Part of a small language model's weights: MLP 704 SwiGLU, untied embeddings.
Each number is 128 + 32 x the weight over its row's rms, rounded and kept within 0 to 255. Layers, rows and columns count from 0. Numbers have three digits each. The size before them is the row's rms in percent of the matrix's.

# layer 6 MLP gate, 704x256, rms 0.0608, rows 642-703, columns 0-63
107:141141129216147101186098096137091115141162114126162137097063147074144127113083150155084146112145095083117124146126160133070135083129193071106133120122132139144162091104067079150118145160152132
099:135107173121159124140164093124175120157115109116104208164154060108102119107157154077124151116151073123132142098097113059152129093079059117132154099136105118112099102120126151120122098125178149
101:087157116106131105130111068116153112127096135119119158126146123120153137121121158153163123126180118127178143084078169161101131108106043158154130113147072162051115148106176065160159106144139113
100:122079168189080140140110124165123127107131132101177073139130102122128077142122092116132144142136146137147104129098108049168144115160104141157141088044167089169108090124169172127104143141078072
111:110103146094131080087051147180114150054130162144157175150087064085159169132138115118172146118099091133118172120185107169165112164203154163118151162136160130112114148093159148119103180120163118
103:152133075188108143170162066110139129136120150121086133141111151132133118158127214139190116103145178161150132083083151129122134108128067153122098095176090087147089100064146113104076123198137096
102:083116094098128087142097073210120136122132105161134128158133160107187148094140144174173170081127124136147079117186126057177123123063145152177097086109157098104119118118095093166164116176117138
101:135147094159162106146118126144092096067085136130114172117104056113150184113155152141078143138177098126082096132082145165116158071099105097124115163110184043056177105115174149204124129078118171
105:120170176126091095115148122143084160090101115168149110111120148066122130151094121136134105127093178143161088148204166118185132144134123106114104091153093148146083138122140178073169159158172094
104:072095102134102093165123151046094140135151133116134105162161171121107164092151137113118116154072196125180100150128143078134159116087131132200101163093095124185147129099140103118101126195129090
091:118136105113103169147148104120140144112078090155139123156114151161213089114104148136130134138118141097083151145098068106074128119123142059081146157139143090091121225133122111064222133148156088
098:156051109115149064209201100109139068144135091101099128191112115079102132144176092149126126154126139086138076150121147135101089106152196060142130141104122118099136102105131146122124071062183109
098:130165096170144170165085124173169184094141173100142135075137147099101119106151037156113090128167088077148143124128122073175080137128104159152106114132084154143084149124147139173119124187144182
094:126120145150183105145124077125124131163132138143156065100141160136120087165098111149102140095169133145170144156111082077119124107092075156173127132074105143110096134171133124135140155112126121
096:106108115071129125161125151130124106137192113153112038135159111121133118132106104153070129119174180120174083086124079100113147136151116092095069120076123089070120138123171031137175209150155160
104:126115118101163084150089050144193147112062164127095136126117121149055093156120134118098084064094109076151048135129149152128154094140141092130139138157132110151090132126133166139119134168113107
116:093137137108137187120118156144121092124101177143111110149140089175139087130104178144125143089185143134123171182199125101190139123114121095115170152183127170124148154104149158099133073134136118
100:145145125125163191065162118139156180111153049147138071168131147152117132072142062108120162123100173127081114142160136102158133113115114143132135108121186147146113158136106103169144097127079092
102:135224179107161145134128154113115145111131165146101127108132115174146111145091082141105154077165112143051083164118118139162126132114175120131155136109158112137116118143111152150147145129146139
109:048100119096125155049122105113108151173092172121071110076137184064116099150100158108131132144159109113151120117102122156136105133127125091131202108120161116040079171083080169096176137067096046
100:117128138148156122124088137139142153102151154113121147145105097129133213125105177099124123168101160088144095135108146139141135177135098151117108173151168172050161103125139145145186138087144106
090:166098080127120119146111129168113142103131112103174139160163128148151080075115057131153113105106186092189136129146203157066098114176139080116104158123137106087055108140146132074151197154144134
099:147136156117108098120144046098124089121109161090121146190143149098159089181147146107123140160119119109161080126147176144119147122156122209167140145158152153087141111110116135143087132139128118
079:087192200068115125117203141126115158120120143139088127115128142133114125109130130114108165131163133147104138162116176150082137148196043125129176141128155082070073111132142076104130187142163110
102:132115105147129167119137085120069102138132112122087132166077100208140081134088121100117113117101109113159146143059125148047149160169096120127112159143160128067108165130142112143100159110100066
117:123166109151115123089122130152093109157155130121081148130117145124122128118131140096110183150115113153144159082104141132152208100055154089116104117103092142142187113094115120128070104101044144
097:155159161118100173101146121079104167142134120133167138132165160127124127186132144133102143112156082116153119152081092132133121112160086138144111111127133161145166149128124113122113163136115188
099:100157155063120083159105164125130098168132133130149128107107125184149135105150101121121104092110090095130136144134142076153114141142101131137123114086129117168164116115105101144159113131042126
103:186168117130141095131191120124137092194155136149140133111123133131208153110180141152072135144150112173111126120099125107066131074110102086173141101111110112134160150168174075205112154128091069
102:099083107102129150136134153186146100123174108091126079095074091090092156137127151137066164178178107095052152139159177154096122150094153141082165121104121130143089154167162140051172163131105092
102:138079121128174142122163086055104093115096135094106187059155111105107091136110146108072152148201155168120137129121159104118154131140096093113097119120119164144142094118139142144109117138123055
095:149118154083152128064163090165183152081134168147067130173132157131122104170179152103106100108116160174099105082144104120107101106118132080128111138145089116184126148088159163164151160141110109
103:176126133090131064083091113060155128117167115224147170159114117133164153189136081156153130157108079114104176126108112104135122074085144084123087173111115103174126170090099131109155118129110095
100:197112119172133120108113113151142077103169112078123143146178191159093091046157087106181113096099160111123101093115146134142164119172122111206137139125097130094129078121121101098138135121128079
094:189079155199149068141137087146104144134144128136131121151117101101169152120106179093189129151081161110166120190113097146190160069137132135094170089173166100152070099134065100128085123133123119
094:107098116141117161151072139104136088053104121106110076114145137142140128115159174081116131101114130147115108106153153147080079183122134106154120125167168160190150200080157142130187167161115111
107:110188171166110096125113140167108090160063105097112134099125149151170124128185129086156160151112154085196123107117096078076170072153138206128161129116102149178159150112180144159169115073158138
106:086115133123172140127088162148113152155146075109103132210130153133143093153145139111165118128120106089127128115158155076110175130132111126171080095113157160176194124131121109130135114167117119
107:105183103074134178112128166132181115095137176145106136222127159115090053125136133089143092117153132155126133161051165138155095090150130113113154135148094119112142093130080122137131141110076138
118:155091215135138196126102143129181097105111140138119167161098076135093077159148123127155127150166093123158107115139100182062123118116149143091098134098168102162099117108211129144129098107135084
106:130094141131161123124122085133107121207147158144147142091159170159142091113097065176140135153072126109076099120132170094126123105070113184144118122110090114153212141134117120117129159101129108
103:104120127112162101089161123123086151123116177176102116097102129148158212171126137041192133140119174123106145207179102165224119169096162133143139098135180104136124130115135112132146112093118153
096:119129136049144127057093116134146132123097134202131119122073107196134143134127114097172107048072088085147161136157092142201109110147156150075148096156157103056249142090156088086128118122105155
099:085130147139165105195118131152151082142112158145121125159120045103150156136173117169104183157085119145169140134118124126102152112130153119164143123102123160115084126206216125054197110105131131
105:090128177144169200156096106151143092112206114172126063154163139134158051089144143046096173136128123104185061136091126137142167152101147130127108107070125155144117123143150126073143148140127149
090:172063157128107123138109175084166175108136119140050149146129165165118152152133087187094135161118095101184218074110086140129127134139151119153178149167103144123143143156095108140176080141124188
102:123133147145165121217086070189108077073159098168116145135064146208175142100127153095067085098158125119115133148120083056076115104098110091123124134142068115115098109103150074103113119153175043
087:175092114047051101135129091192166087102142148133123106157135152093073163126178095104139129157142135111170106128178176095115074103172132127123109097121129146135100108129200108146123088102145140
107:085095115071135092138122151181142074141088140108090090115126149125132161137137124101104128131142171068123089196098111131137123101193166107125107153145134159143109176111106145074142130163149184
094:115074136118102154173155187080097164137112068163117134082096140114106135077141101134197178126151160122102134157135129061084131173143069137117099138101124138139134119151147095118092164144155098
104:173112123117133176137101098109168113069137122173086144095140148139126131149219134157088167119134096090163074144162132045117044080106116133117044091130121091155122153132124203187068134069054127
101:173147110123129084040110118064110149110087157143088125184098123159149135148131164169204100145056134152160163173094138095151163136142054125126062152151183144079138135149102193160116127141108142
092:098085153125183159125159155162133097087138084125196166102149129085143101141123115124151063081178065162095117115120174159111152165098171121133115162106101154131122091139144162115084157084155117
085:146059118165119150112080141125136094121219104136174095150135120111092138154161126170091105128148153138194138142118102214132114135103215130109109072105186092129159157130111142134089180105088159
091:128131153115140110158195094077181173154122178175114100168132148116197115109133113112113165099145096100155137140106098098121156125089214110147129152157124122120087168156137145149161127204107165
088:131131156136131095119154123129101164148096111105159125119179197102126111172129060162137133132140145096098134189147116116100114136085133060082135105141080166162073100074139084148135106138157122
104:092077133096133149154098105088129138160123154168144171102131157130124111103165184109106162221118095133150069109160109090148134148121075133132110113176069106112125138089114102127123099174144122
112:141099172122131108066154076111115187067116167148150090101137098125178110125059112154174096144109118165166145089187149104102116153105137103138139148100115125148092167127075081152165119173153104
101:116114175132119132146158121140135115162115102160144108050149102085095103126134110129140124129105080112150139077092182081068157134110071117084105126183153144193151161126099113208170142148184153
096:117083095148109139135072151129168155102083163110139209153115102130087081110113118116102185159124155163095126129136185111119123115073088146117122212129127079145113092109117148097187058083103106
105:141155125159145090160104107065132125121111170109169094164098158097122099163148167076089136105147133053187211187157140102125117138171128222126064160209117129165104144091165119123087109175075093
087:084078095116147121142153116176126139154090173114112099155100153110114081174192124089126110120123113150168079094068163081157146125189094165104174159189151110118141159156104093112202193106076195